{"norm": "rmsnorm", "norm_place": "pre", "attn_scale": 0.0884, "init": "normal", "init_std_up": 0.0412, "init_std_down": 0.0, "lr_mult_up": 0.928, "warmup_steps": 383, "batch_tokens": 131072, "steps": 5950}
Each number is 500 + 25 x the weight over its row's rms, rounded and kept within 0 to 999. Layers, rows and columns count from 0. Numbers have three digits each. The size before them is the row's rms in percent of the matrix's.

# up: layer 6 MLP up, 1024x256, rms 0.0657, rows 369-468, columns 64-127
# down: layer 6 MLP down (transposed), 1024x256, rms 0.04, rows 369-468, columns 64-127
up369 101:557479509527445529502489489462536550533454499505496497486522492460529504527501488494548497476533514460516458559493484523502498494518478540492497542497441488536460495492549506507512498506527496
down369 097:495480473451464488499516486505509534505512544497491485516490516514509489483511506506513471499475486495515522507495496463524487487473471491535459509546509539500525478535577566474514467531453515
up370 092:491543528538493524512498459464551503479479506510471508505462508517510505455507478511476510479471495481509452491491509502500479513509489514527505522450485521521515531466544537521454492479525520
down370 103:489552489510496454480487482530481590525491496511468503513492502495492523514492516537529487495520522530482496505491494480498494451491514505527555524478477483499477517496501441562494511475508499
up371 098:485525462454510467485489522528503501528478539519488512483504441519527498543483500498499473447499527504509502516481484462521523499484475460491509525506526509504505549526484494527495492482523512
down371 097:500543466504500476496487475478501446508477508496518533509529521473534514504454532492486477502537525532477471456516508496502485483489500519471487494485460485480529483457515544513464504510464497
up372 095:480461457497494507537488501519501527529465518535496487482524495529494509524476522512496510535515497466497509483487498510499506520553559553507477491500535505529478511473550508488482524507527512
down372 098:525515553522462518487535508509526521531501486514466504499528529510553474493540519454471504517506517520523484521504518490469543487492502506513477565508510493461493529540506505499521470509468462
up373 096:480512515534524501438501526473439452530507554486478464510514542487519472541495468521517526523510458466491450524535530472489512486534506533511498491489489516521446531525508484470499491510529495
down373 095:517448515537509510515488447508506476507497475496498479455546510482452489510498512491494480461477534498517448444476483543526502520506485497519463518495533518490485496518464494464492521492468434
up374 102:469508524511499548495505530493488466488509493542537488479502548507476482490486485527561486512497508522479483495490501520476465527480503487526456471481489483479461488469518535459447479520515514
down374 098:519512521518505557452480506508453479488465537522542502508533510481505454489509465529480496534486464498505521466537533506534503531483498507532521495466520452520466570521425521495496507463453438
up375 094:519526488543495547510495476494492494542523507480479510509520502492497528516516466484512515496485476494520520537489478456525492469463491520528485476505516492446527532485502479518573521514508502
down375 098:515502510497494516522474515521516438537473534516483492529511527487498515509513541486534504483506483465489536464505504508506491492539499502480510493507481490519503494488477516472477469560501490
up376 103:481484502503519482527485460501510508502498515512486505528479532511506515503506497509505497494521498471471514480506517477539490529499494528506513486462504482517506471479498546510500464495487455
down376 101:492486490448472501553519526468512501525494505512508506465477432503532458514481470516515444479504529494510476500538514523487480479517470507487465535508500485509518465476496505502535542530459495
up377 098:536524516508443462504538511511520507505488493526498510488514451543516516514475510518509495465516496478456549518483513467530513504488499502514500498517516574496488491475494545480541488545462525
down377 099:476489469447484491479507523542506488496518495505492526490497517478507519507509525511480532532534495505476460505477459519489484463503530540531536483487486490452522477501511485538457477463495457
up378 099:482537534533551517524491490528468551583507509513479497464480475520520479483506501503514494494495491524521476517501490470517520489513531499532475511498484466489543456515475493510450516521522493
down378 097:497463489508465482469508484456539490464511511489512534533500551466471497475509510518483459517509494514505515520516489492515499553489496516456497535494505499521514510507510475535447484493509500
up379 102:463514499463480489526465534504562557512503535509505501522489526488533487494444485481496495481469481492503454470477492517530517475488520558510513503484455502545521512547498485473496515500510500
down379 101:526524449445512545506487498468471488511507477494501512464503474496524497486477491504493460511493461492498486472529479482512493498490521540518514520513463513485450463510512464495533481472528455
up380 100:459486502514542495520426478472493471535532532533534469481519478514525500484465518450523453538486525475514490501530548484509519506505468478484494526496485544550492489486506522503457483465447495
down380 112:532486487471500476490475471491492500510506528533510498545498469480517532515453460480540475542500529492495551515468550506503485537506493465474516514510534505530537495515499564487503516455499535
up381 103:486529493534472506510545505502483524478519474498497531499496460503561485524489549509508488488456504516493495479516516445504516464498498488515518483526479563498488501519498466509501463513463550
down381 100:553472488561482473530505529502499483479507517518489496493514470493519500547509529526502506503503504479493518512472522489476487514465457508476480503539493492486540489522528459443488520478481506
up382 102:553535443444504480491504489489511486505477505540514531513505432539513513521493558534519492480497504526471511495478502491481478452479502496526487512478458528514449547553497474500460483485502478
down382 100:496515520504477532461471497522481549457457491510485484530532512475505464458512499479523486514515496520496502492454489510529494497502494522507485482482504461481508531512527551490488506510473481
up383 105:473505453499516517463512504472506508527486484501550463496503513499492499461464521486548470514489531502472461493496519509470479460430493489484464489526504508417516451508532523445475467490548509
down383 104:480504468514520504495505514447514502525505461526471525512485452509480523492487492523506463479516493479510525503513505474502481443489481506483493503503474464515499498509495504489495497499483499
up384 101:525484482511499486477555454511546477518485528490477518500464518520519523518487466533506498507543502456511486497495507496503516522512470485547479467488509498525479533521536444491481517502468487
down384 097:498515532536487493495554532464492476493497482512520538509508491524442474542501491477522496509415522479452497516511510478504489504497509476533518531524483478451551494509524513511551508517516501
up385 101:479503469491478465547502492526475512506531496539450528493528478463503509521522461500526481512480507443489496518518539495533527426498529499482521513510456482516508482484506530499574503505520500
down385 100:501482476453477477521508489547498486502464503472523497531488532542488469516490501489503501469507474499535501499530503481501482498532484512464537486484477508533491519481503483515484496519547479
up386 098:460519522499473506503505487475504503544486542470536498486525499523478571538509485525482508467534512464490510520524520504540511488484492505491519511479481483513547501537516511538508534479523499
down386 098:560488511522491492477525505461501529527547504517435466479506519503505500494512486524541514499502505520532536450523475526545456471503506509537471494515524502521494512459525456493493500524503495
up387 107:460476517449484546526528511504499508502489485473480498513505492504529500494485492482494468458509482447531500474522507491504536513459491478497532505482516504484488525530473513478521489510542492
down387 100:523502453494510510502542502511520499517502506479499509533513472514514475482509527513468488505510517515470518465494536496527484524533500490494467482459532486517564488494505513498525553491525520
up388 094:541488528481519536529492526438540542525510534514524575498502452465482532489493488557497465519515472535473520533492509495472476469473498476514442543488493512501530480468530528492526478487551513
down388 097:485565489477511497541523491465510488520511490549512496458551483490518538527484502466464516484453559510457506493524553474493510532503486479479517515545497494511505534467505533484536534489469461
up389 098:500513498470499429492515507451505496508571495501504519490519485497510486523506510532512462521458516471464469532463512487506485499499464497518473501494504484475489505541520463511491511493476477
down389 100:546474498511532497525492495533561492476494495484466507546518519503439483549518478531525515484469486492516517466499494460485481501516485535497514508479490505504515510487495523427480521488532509
up390 106:467489510505535491488487459495514495517485539481480539497456486502476507527490494515423506441530484496508522535487443540494515529508484511504516544535505509513467519482514528502483458505499532
down390 105:506483473474540477489494502517493538494499557482487472477456454492496492487500527501472479523489513509450501492497519511498518523509479509444474514490479514529524498508488495492483517496502527
up391 104:494470532496543490480478502526487432502513504521559463507495504498468537473508489500497484497563491525492498503513460484523495502507511534485490489513479492507491523524510470522506498475504483
down391 103:538427463521503455490501517488472500513529484498479531449495466496537493486422472493483490512491505517517496465502492559499498555506461486486480530492486532482496534500534489501503529525508501
up392 105:484485505501469528438478471496523530476458523480503481460513524476459523477503464507499520515496461520541488473491459499496501524501485427501453498544425508471461515471541484486523488535514479
down392 106:548513459495490525476490471508490533527470521505542520527478512500482517539479521501534508502549519508491515495489514512460516451509509462506516470501498467484464455463448503517513464481478514
up393 098:456525518484483493531513524525496494487495458472501502490510459499542496479476428472482501467494504501511486501491508452497474503510506485499492475492468536506532516502495527517510478521539489
down393 099:481503422506481516502476520496445507504517537482497509525499469470552501505512521468509522485529454488511505476519475471504515511502509503521476492420470501452500486475476472513553449528513509
up394 100:478566501528498494530530528451488478477489485546484490502544519493518462469472471523489533497423512518528486479516530507495492502461493486474554518515498462547562548408508477506486525520541500
down394 100:494517511535536428500529457474514485498478498480528478469532514527487482524479507515511464530493543521488508512506512544530495480497517485518504526444527487506497482498516538506508504536495485
up395 095:492506504522511518516507500505524471522512470503528503477466546500512489514509546514507488497475519500496465493486477503532537498518494461489547517498467539492478550525516510497479495495497527
down395 105:481496486529473521465481504556464523485512506509510510490505543512495500481460507504492464497508515490485524514512501505483565512460497480506516505506460497456509450519534513498516526517460473
up396 108:473514483508482527499480509485476508512496531483533505437525517514474518495486488451501493497491447502496507525494472506499470507533475555476446492472471482515518506525478442485511456528504496
down396 102:481482491511496496470500544512523540466502484488491546505530496497508495520493506528538489500512473501512487497506567517475493491484484504474513458490511460512467479503475471515495505511486458
up397 102:491492456499445475475501544517520535483451506511534487463443492513498507483539551468504503496522468486518491564523510486481499516525507542481487511443510505520469493514526495487485519520485508
down397 099:484462535501513497513461515538501510564484465467501508512528517483455526486467484533512468484518477474512524503516524481490489507466504493501502505535502513507475488509471538518562439524462483
up398 106:497519519515513474522491473524503484502477496519472490544498499536521476526483450495471495493479524469474545496504486537471502475494452490499469473568491534461511515487492478484527492526492520
down398 103:480505530528518444497488505513502511536513537491471545451482502480525500506472460498505540570546519453539488467528526505515484500490518506482497512529482523483500511485506500497532512487521525
up399 107:496506519501533493552456488458494472500496494488478481528525509468477499489523539527523492462528500524519502501527453503479532510532568519518515449504476489463476480470513509476470504473553515
down399 101:498468495506517479544473494469505512516500453496493495523464493483439529473467482539514509520541513543517517447556512501523502487496530460517514515486478470500481502552467534512502557472552494
up400 103:474504505521497465517509531486522534546532493484541562505467486532472531517464500494475496541477514469463504450485518512453493489485529477468518567500504486530532448488514469530485502494494509
down400 104:511496486538505521486448481466512539500493532492522457474478497509506513540525501514499460491511499476504497503568512527520512503475459521511523463526489493488494482491490478501446523536470512
up401 101:477513448514534521537532493544479516497530507527501497468498515518476513545456522472518516460482539505515484467549479478520475436483553529505472511494507473505459513540487502497479502471493510
down401 096:524472474495558482489479466530477493527512495513547518485502497546479502516506479492495515466473539467471499494525526493497502512505500484501483569490509500502465479477526467498515483484498495
up402 093:491499509533511499498460478580504506497524500519530490456517483472473480505496491471475510532433516494533508483533488477528476484477507494519492457463469508505467522515481456504500502526492504
down402 097:483541529502446510513503523505467500513521476493485504483470471512479515496495531512532484510513488467472531529531525471542516481493496478500524505494518522496506485487516462530500478519507454
up403 096:509454520495536461466483475461524515517488497499541474513529470462516476495518450459497566482516522503492521511495486491520508464479506481542502516512470501491503468499454499535505583515547507
down403 099:489500501489518495476506530515499486494469501536493488501450497528466523475497486501503530521482501488505497456512486491529521495505512503509491497501459528488494501493500524494528490449490472
up404 098:504454519452555509513527499467535519460500530504484492490449490513526474501531493461472524504512547508498508521514504497509476512472522488471471525471475525462515533475529555509479535465510499
down404 097:463532508524465486535477483538463509519487506511494455514521506500476492474456515501472488483479466482530504513520515470485499508531504519492514480533513493507487506539482505499511503527519513
up405 098:504522485469486549521549530509492466505505514531464494474490475490488466496521444469506497521462512524458482538504491541461475487544529465521527469501529497517469518514507484471502525487468493
down405 101:494517516502471465478496495509470501535501471497539525485520475500502492456497548476501506500503512478500496479540529524474499495463502523498526552482506482488522517495522517484467490445470521
up406 109:475491504492481496589496516516509475497471501561478504444486464520504438527504520455511488528536481496527494495484527525470490461567493456485504529510499504453477510513520449529524495483483496
down406 104:496491512539498510509513462515500508520468568487515462483472515529508482499513520486534456492523541517483451480568535534492516466471521459490484528495504503498484494474512524463480501546517507
up407 109:574494519465511472505504473510515481511514537505479527516434462535540474529488477529472449466479512513535502499489461529495490511500516552472507527466513503472527492505488503491558509509520497
down407 101:474465463507524481488464513505476509501478500501525458467479527492505466502511521464471519528504464493520507498469510446487513497513442468545531528538531512486533558512519492468480510473513515
up408 094:547495516515492546484480510488499492536526502496477456501511515506479476548538492503492504488543536519545509498515507517494524548474478461537492450522460521498478537496533517480493489497501487
down408 102:451539514498514483493475516510499506475504522479488507535477475520468501461494477467542493499507524505518495529462516500518519530511489520497514456494489517473488478564553497491490510496466475
up409 103:466507482480502485453539467519486481483521485509462480486524462454556519503472475537499467496501499470497473476531519468523502491484559501530496516512523500561498538510476551508512518505464481
down409 100:511510482519510494533507494465512479547478490469526500496517511542495511503481481508530506525479544507505534455473512509489518520516454544551545516542477497472510522524536450505516485488450518
up410 095:544478563477466495476469510507459454498511510496401544518509469524508471541532511482496513516512442478511528519521492500490452482517458513464482506529494540539500533495530495506509484495482517
down410 101:464530471505548497445485475514448506477493494474507497517499495498530511475492469516464503462515511473471487506493528528502476512545482497549474512499540462475528501513561490531532528481477458
up411 100:512521511514504495508536465501531535465506522541521487520475486491493508503484522497478461520468494495468568489509483467564508497470526465485496520528467542535531532500523472511574510526476528
down411 105:534485527542470505505545491505474545547509522502529492489524516461468527517492477490481516537460513497482542480489472525510484523497514517509491528469499491545496499468478452501505508496478495
up412 102:553486517516468517472504529503478518484514472508500487452519504525529493491512575468517497469507481529509487482502466495552491479484484462484501481510467494557464474496527521515466489544499495
down412 101:495499506470465556500520494475523493493515508533464498502487526539500509526510526515492491499452487515480511529515474483459480518510531459504492447580469494475479507521540468497560538486485482
up413 102:507516502452471476517508487512520515475464461494491488510518468450508503512472500508517511502538516467529534484530529490514500502486456478510493474498480522485469466513535536500527511514517551
down413 100:510519519535536505532497507474508471518484510495490554511478490517506534520532521464482492524486482506508487560491494560480477506469533523494526490529516501483526502521524538507467513493489435
up414 103:503511483491492472489500480555501488489524454491524496409552500541529497492546494499503535527463472530505505505524495452486482491486485541516494522503503508529482467498468518510525538537486496
down414 099:509482503466507506500442517477495482518502530473499506540490500512517483473547507493467499509502518502516476456514508470495512492506551498486523507499449499531500517477527508483441526476498489
up415 100:495481477496533502478513486521524520500505503500512525480477502504481551531508514502493436544505470455514476485510470461473486509523505425537437511501524452467528487478537491500544556470524490
down415 101:486519433463477510476495494472540514505506520497431479509481502488502524563511524499508475525535476489516489520515511502508510524492542496513524492483510522493510475500469504472493507525520513
up416 107:505520513515551511525461470507506491480460505470524550503522439508481493484487489473443515497533542500525524505482465468490481490452478465464477519520506505480473499509519443481533532536524528
down416 102:511512493471487531515490490524514476484494563525498473517498508506477516475515556543509500557497483448501525450506489527525509501481491501465502542500491462537500485494500519494525500493457537
up417 093:447520497518523434516484480509479496471490528506483530527519509472496492451480534523510540519449496547533482517502522531507503487486478478482482518517505509496474505486488494481486461563525492
down417 103:540507535510509534491485520453493500544482481479533512497509507512501564512496490532507491449518549514495549521529526521482519528489511480510450456516544507531549467471509486503525556548523512
up418 102:454492484487523509540487506524523462481533500486479502468498460538488475503491523513508499483476533499503519501533507503541512485472484512457512485459480511532505522504494488505471472489485536
down418 101:499519460514523472541505480482537556483485541490527497517507525460516491514494534526497490504533507499530485508474472498519510483475491483487520511465531517492500476517491486531479513467498510
up419 097:541509525472508499544493501500508485503492538551477519475483515448519455503496492478487498478520491483512476516526464484518465493512494508477523463490520519521521501475477462534517523538563532
down419 099:543483511493515534526487472510461481553505495505494463510488506482494483469484516501525517481467517468517507506489522503502504507490498502474524509497485491516443526543532507529491516502503505
up420 104:494486505437500499504475504520515485551513503528494493519534538487519553480450461509514487524479482477528527515493471491474483516496461502543523534529529495531508513523463471505512464494540488
down420 103:462524486475488513510513514526488506522476477488472509485483516483495425486538519537502542511514520487541552453486474514528511506536492519508499506525523436496510492494518477451525487469519495
up421 108:504516459479508492527490520517517507506478507479534470514514463470486495519532462526500486468462493509483483476486474467542460504468485515526510531518493517479483517511494491509493444553504468
down421 101:484487521495511501522550504489510490546509477494464514476513487499542504507525521547505492459497519523500489489495473555485500526486559494532507502520503521523513474500520519475506506495500507
up422 100:502529538501473452489536458496494481514503475502456494464508510438493499520488568551499484499481495457561480500498493533486492510443459503524503489473542508547511477481530496487510473519491510
down422 101:494522500474488545508486470473513516511518470479497487509550546476534541504537493492471532489502507511502551497469495512470509505519560525576492527542460517488470518495499508487498492499490480
up423 106:501518431533526486517456490468493508487563553498530460529523480522554509502509531540500474519465509458521496490495537515529499498481511494479514508455502491522530534502468523507513533501477483
down423 100:510506484490512502481502526493455490511472503496495528556519524477533444458504478466508511493502478494473476537467498458461515470500539484496516503522511526489500529431508451502519534493487482
up424 094:461524490476522455498471514506477491488480545501479527496495478519515503520510503522506489474489531526524465507493493500486483526477510495543520508493522492529494516494523567527477501516504479
down424 100:501525457539491461494485529512499518485460490535508522491513485543493488484526516504508478488475481491515462495471542489474516520502512484504506476466514493484517479483509535492438504483502483
up425 100:494508488494480489521539488457543497503482528509487495505515513467489509427478525471545473559516484465507496459526509494524505505513470503514524516491520485508514504498503482495506455501516536
down425 099:478476510451476471491518506498551509508462532523484513495503502451540480480458512459562492511519515480477489499500516489501494482482529510517540468541476475477526500508487487523529513486504472
up426 102:516552499541515511499529509460485501499528463496528513508518457522514526500516490502579548545491479471508534520485516482520502476527483531502482510475493490485506513476465459488517529526520485
down426 102:509477518476499484538515433515486493551455540518504540520468507500474499497540536545510481515515499501479465469489490490463509488482506545481502520493528509522493507460484464508449532518493520
up427 095:498497519504441549472473503519539480473510484539544514477521479491543499489505522459490492511524536476523532543515498499522514471493482496531462457510497516443438503504504539514490477498491530
down427 097:511509496469541483517497531469497508525486482526497520450475509519494497533513487501452499518521528476493518488562497480562527461487490481523471527464476501505522460549493527483481482508506513
up428 102:490493457542528478503498503542518492526498516522533534500499506484503519488513523488509525533537467500464511463488442482508505475497483475482482554474468516452523500512494494483467528502492502
down428 101:480522459481477524509500457509506453470484497446509466506511505511449470501545479488508474505518511448495480480513522470489494466479486458503472491513500519513517527472509474478520519515463495
up429 101:533488481521471500477495493488567480534518513502483546508499519484498483512491509499497456501479529511453486495547534509485480498532477540527477494476488465491505515515503510470479492498499537
down429 099:495523506501528469504547491468513516521488511481498507517500501493486509532500459514475509473516511547461493522527487506490480480485446482462451485544524550500493522457514553488526521467468530
up430 103:498456476520491526502541529506518464511503532441492491474505504518513489506492503518483491426531503457520507464545494479498533478513531523518522515510463499558514545459511464525534534482494487
down430 099:494502496508549524569490475498489503505484452471520533526459512458487511502492477480488472544537498523473495491485494519448493513506537544525558533507484498492497520516484504527458493534549525
up431 095:464529517525538547512539458457471504511539501497486489474516571461518501576520483476573471508483500480530521527485510498461497515530524480475480491484479522477522478431453465493482503518480514
down431 100:522504496514511489444478492506517520494494491523481516506485478484485516506488522531509501441514533517489498572511498564545510517541519498496527469455467511479512484497530546495506545528508510
up432 107:505527527520488474494478468496480518522529493494522552492463497535481503523477508488442459532519518484487482524511519498526510496473529460548521486467499450506496483461513523490515488523498538
down432 104:470522504497507478508479498486506492492515510546504451488452552524484516493518491500453472542492511514533495475580476510540485465429541439462486474503488477489499475464474536482470522470469503
up433 103:461530484451500476496500526495494483451500458512520477486552487479478536477526457465458489501504487515506491494522542468468463470490505449482513496519502486487528516474492495479504478500507488
down433 102:531521472499523501495490511497495490562483533496507487531470489486485461515480540513480499501488502467435468521514494509499508532497486527512501479530563501517540508504479523493560489523528494
up434 099:530507482517498519490475484521555481507525499543501483513500501514448508473465478537499476443481511480474472546501525487481511501510521470471502529464489508531505555496531484483510539501512564
down434 102:502511469483544505494510480537516517493472509475535480506526490479483457478470503513569495500510421455517483489489516505454536476503461489502538479480478502442496492491490533520553464509482532
up435 097:469461500448499541546494499502482517528513515524519511470528501452510493512497506446484517487521469501473499472518486485482498480504513479470520504504495558499500450499521456553557455492531480
down435 096:509500493501531498504481520534508515487497504522523472527510499555471490502483498499523502486507532509541506516484482532498502463509489491467532451535487512504486482475562452495554531536499517
up436 096:546527516451520505489503480472503524513497524496544484497528476496486523524518464496485490453526506534521506538518522501517516429471424526506558507487491528495522513465490526483531479478503468
down436 103:508510490491467475498455517495493528480485493532534509489477501527490501544500504489495491467490464484485516507528460485561481517512508470502517493510469494513471489496499486535474464490484520
up437 096:498478503497501527492503523478516530553548531481506461515490503517547424546544528503474483517525444501532451502508523508496516505519475478466481499473520501484506497462447488515485481463518527
down437 099:475493474467496518496471506495490519520524472449474472490520501468510507494500514523473485501543535470494524512545532533498479477487537453536503482479504518481511510530515513493474518483498491
up438 097:487543517460505459496512475509457471496497500506487504502502488492528474492521553491551481486512474482510440488503475496460504479489525539500494523473524484503489462489498527495474534507534487
down438 096:481503540464494556537541495466528475527473459507467476515493492509461516485530483502515499445487493495547501492491454466511504497489502517504468506458474519524478501477516484450485488533470481
up439 102:508485516478468475540524564503562522498476473502519493507452486483488540468493490481489523541452525478485505493520502499509494457502481474532541469493497510494510477497502468482503521510522496
down439 095:519481461496507525518492475487499494510521483515526484517495517484514500503528476479528489506479495470567500478601488535466493490487484507527483481488481487472484497460552471497507515469574460
up440 097:477459547478495446529553472511478513514512483534531486451494492474523468518488540438499514492483538527470496511499472485531473478482483480504496493463493495516494507519506489485476455523507478
down440 096:548520449530494535463567526486489444450488491480477535473504509526521523504495481562518538457520449514453473482462495556468500492513566523493508496498502484488521496503515488533499541509507491
up441 093:517480456478491502537494510536539464514500461525527522502453522505506475502521444504523515529494477474480494488497509477493466445516510478522522472462503506453478512519485504493522522473519489
down441 093:497475522512503500504488491503509474453475535504504509496543487530454515501457497538467505496481473515487517480472517500496477528486503461510478548507483537510475483487460478457497512517517457
up442 095:507514488551469509540499500472555475527516528516501513471495534536503515521460503470512509501493488500507533458553463478487472450466506506520462512457468504493507528476497483488507564520505494
down442 101:504512549472499488530516517509524446455514451548438488558508485471467519530520540503475526507493453499532487495524480491503493499521482530484491510479508494491518503511468466475516492563517453
up443 103:498519511497554469512475489520485519520471502491498502508517476520535510479468522505477495431465494509501489489521527512526500488480491475500514483499492499471473532475491515506505460510502486
down443 103:476462534443548498527491468519507512529529478475513536482521501500514514551497565492483479452481506496514509526554493477514505488500512499487521464490528481496456497494469517529502520507519515
up444 099:501522480454518535505487526451498523493500535516468464451510474505479500509496458515475456510548521522507531472509525496543498468483492480465504540539468522490530541554509478508484509504526487
down444 097:486559483499505481484522466450489530495522505507453440463464489463528485519475485494482541483476535466487516497520521505512509478513531539470514476467536479460525510509569540466522495526508482
up445 098:477477474459477508511513528519506519478496543513507456506513470442520516519522487468489528465549533444460540561503500472491495502521460508469482509510556477516474453462485458541460492510501543
down445 099:469483546486542505496551481543506481530534462542512542485520505517535511498488498487488483505531548494505534498489533468445522468523535453487524503505520467487489482492533502453516454516491511
up446 097:479512552470507494486508503541482516508518480504478488498518504500560508476509462512478468524505499469461465493520513513512503538492464480506525494456495465540565455511523450489492497457466530
down446 096:500525497474479473478450493498527489502500540486501480558527518471522452531470541498503542489493457521513492477450492493546497554475513495505528492512473470522518470490505519450501489527487480
up447 094:509525505510474530531491544517516504480504549565512543513522490525511500470527467484494511513514467486473506547488512495498450514458447504501519516508493479477550515503507497524470527488498521
down447 094:504535507520480512463478454524485474462461493481502482478521535462508528514512491536538489525517520537501506505440546481505487518479553505480515501516540461496505480529525464474467511450491448
up448 097:480443477443549491490470498469516528517485499529512458490524512480516478503477515478485499463505510484506485521514521495496500499523517511531543532492512449521492479570493498519548511487490513
down448 098:525488490410477502499464540508501544504508504504524545515483489507465473471512498531502546480476490484521496554513509564517513486496534494488518538509585492509523483494531479485529501498475480
up449 097:532527475497489491514509497449524497516504479510458512494509488478526499498514533510467487494493528478472480542521500482488479492525462525505506489498464520534515468530460494486540524520496498
down449 095:504463522483485488472532513487482531476528488481490495530478540535496504498535482513479574504494498502466497511521478511451500505502525493512555487492516526489527498482543473425460484484514507
up450 098:507492558494474495498511504485475502498502458492524491492490518524481471485527496505441488492505476483524528490477542476520481509480463493505457475458454509502478522506511541455534538484445488
down450 096:482471501516516483486513491523541476500478490516489517491481498504508501541485491480528520531511495511501489524538482527464518466494534513461545510526524469467549499528456486527473456488516491
up451 106:501521496466501517526494473478513481503500497490527494527495480485521480563539459488462465492503503491554463521485517486514521496544502540482529503504506531518472491554455515506514504523500498
down451 102:502531484526507466480506468451505545489536486497476503528499470528545497541514491491485459523500513492516495535511493433515494532477485479499482518522451546531492522464524505515564473495499544
up452 098:484486463457494486483515522483524533517459489494484469463452510541479477533483496455549488496507479491518504503471475497469501516488504495481491476518479521503524518514466487507503523519498512
down452 101:484560507470460500483536500476533472503517514471498540520510475515473493436482534527499476502523486468543485531530482464469513505497524520504467499482533495479516510512468515502524533460453483
up453 108:508497503534494513513551504491504507477519502479484499490492507485492522524506463513481494520522496443458475506479474480540512479486463538486480485510504488435528513477528500463512475465480529
down453 102:450476470513514462507499472510483533512512512502523518531493500505541485474521505489451474483512529472477498478498493504534504562418482516559458507520501487472466439457476511525509522494501528
up454 101:512505506520520491487471518498494515444513542518519529505523453518492520513494507509497458497460539523515468452509480542540505523523530490486533492510540516521464516489483435498478522497476497
down454 101:482569506525475480501537492484519495526518467479445503431477522497492506476545478495530522480511460503480521501482488496527514478453499577460461475476532506516484476488521470496501516467531500
up455 106:485472517451498493513514504469514506474479484526531477456479515500474552492480459470509483523492545509489496514524520537474478513480487464518548531489521499496432536467521469521471487489541505
down455 099:479500490464513512501475429474504486516487511541530500483516449506488474534498526485538457527554513534522508528522505498536503498518490523453483527499479502515459528481540527485461463517512498
up456 096:532518479495491507487524516529513491520527491526523481501528551507491526479490456513501521505471526508512498520529476515463495441483506482486464495498502534479508474465493445565477494486509474
down456 096:516479475493502491490460456503507531489527524495515465528487515492505503490460491486494482500482495483504465490466494474491498518488501518477532523513478502515446500479535470460500519509502473
up457 102:512507491506459507483472511491528521514513522517461549523505508568472498512535477484519480531473478467564442506498495453500490468516468519475463481525504461457486554524526522486493504469498509
down457 101:552475503506506499552554474491499512491505477489542508517535465538470470495483524502491499509496448511490540518484490510501474483511519510518509520499473486518503501479506506509509498467488441
up458 104:528491490482459518493482465481451453490492576489548510484484500472553480529501496502499499482525493472485515502487517495542483487477481510509453510503463518569456499526528479516514470490481493
down458 100:505509510479533501525469488477514489513533445511529468499515479484500484510501508482452515455497504498472478499510508467469485526488554505530493514503478536503491528489521557479523495496513501
up459 104:499551505531467466494520473486509539516479488510485489538478542501520523539505474512489499521497505472500513523504533506447517488543475482480462492529509489469470495475550534514483478461498482
down459 100:510448492505495519468539491530471502526473481531485485469463481432499487485497506475460478539485507539489513527502530507547486511505503541451497491535506524491490471500527540496500488506533507
up460 105:527503425503483533500461523515520498551515504511464481476517507506527511498497542494475514464526521448496536497503498458531464488525490480482518488500492482493532510494495473492509475463485469
down460 103:501521551487461512510522543513491556523492448511477472524449515530507455533541478492506484463499521477497519559474428511493486496512557521491510503547500484499506496494503487479536482503535544
up461 108:517454514466482524508510535492469523520500519480481517528516474535481505504471481517500524487534514485520503496522587470489510507468500544544508523492523460505528507502489529521549462517535511
down461 103:546471501480467567512465504532499496528512499519509484468461501547478503513479468471454483475492477500509557475496529513461493520520466515508518503471469456511500518510558495492559504517535517
up462 094:498481489462470486516479519503533496446520496521533494520471529487533506499507491495490486510477497515520502507501503469489503515522485508500478484522520525481464509483515487486476536546457509
down462 096:492515468548507523527475454491528500493484477483493477463507470499514545479456471505496523556503465521473517517520525488507508497481463522506460519487474530515515466555501501492526498479478472
up463 101:463510513507478484462542485490518501526565531532536531540500512488468520457495503503492506447492539462471523505487469501514513517482529493487488534592525491503491520477520499502501497504423521
down463 101:488485500479541473494472507496536501517490480519469510494474550491497504474549479501510542505519512491481497490505525496506534489507502521476489577461487538510469497533553504471461525509509487
up464 096:538471474504569486501484487488555536510511493506484504532517516475475488498499520484480522489469523471495492476519516501497523475495486487422499490467481526541457543475555512520542481545510545
down464 098:543518500523493482459513530527500540461530504514518477529515511504507512481498499508507459527463453460494541476506521475503512470471507516495483533484505491488520451490525473476489463491464474
up465 116:492498513495507497500531504498476490490490516493517513484488511437498502435519505511500531531541479460495464486506532488471503518491441483536483517530493485520490531520497492515500542487488493
down465 107:456469473483498496521527489472512505496479460483511474482495468499472478487514496497516484495512494486490490474530487476549506515470484495479506492490505520505486483443491505492507525478545522
up466 101:528475492513515457517460479533470484519501527496463524518513505518482474512497484538472516493518472481485522495466494512500491512467495507486482506485525528446465515499500547510509498505525531
down466 099:520563535494516470521502496535451484503472543521520519530503495512529491490497510533466501517487518460512456498534523506484519502485525529487504466497523509472478498499525535525480486480533497
up467 099:470450484513486519538533488552480479483474485480475477486492497487481502516525484531479487512494519500498542507503529522511513470455515526497519472493505495520541502478533485490487467470508508
down467 100:510424499475480499466519513485497502497493526490474500516521533513486481456488487503507525529531493509482538539500483490533495511459485523524505468564493447515471500495511458514459496494520529
up468 100:480522531465526484519488548511500527521506506474496521506504462506469441523502472508496498490474502445504536520495465530503495527511497493519496505486519517485441513529534464549546483501518506
down468 102:475500512500524499515543492526469495464465553499476486508491520534503524516551526485551472460496506449486498496498502484529528484539499525483518463532445512500518523511513499490524479504545523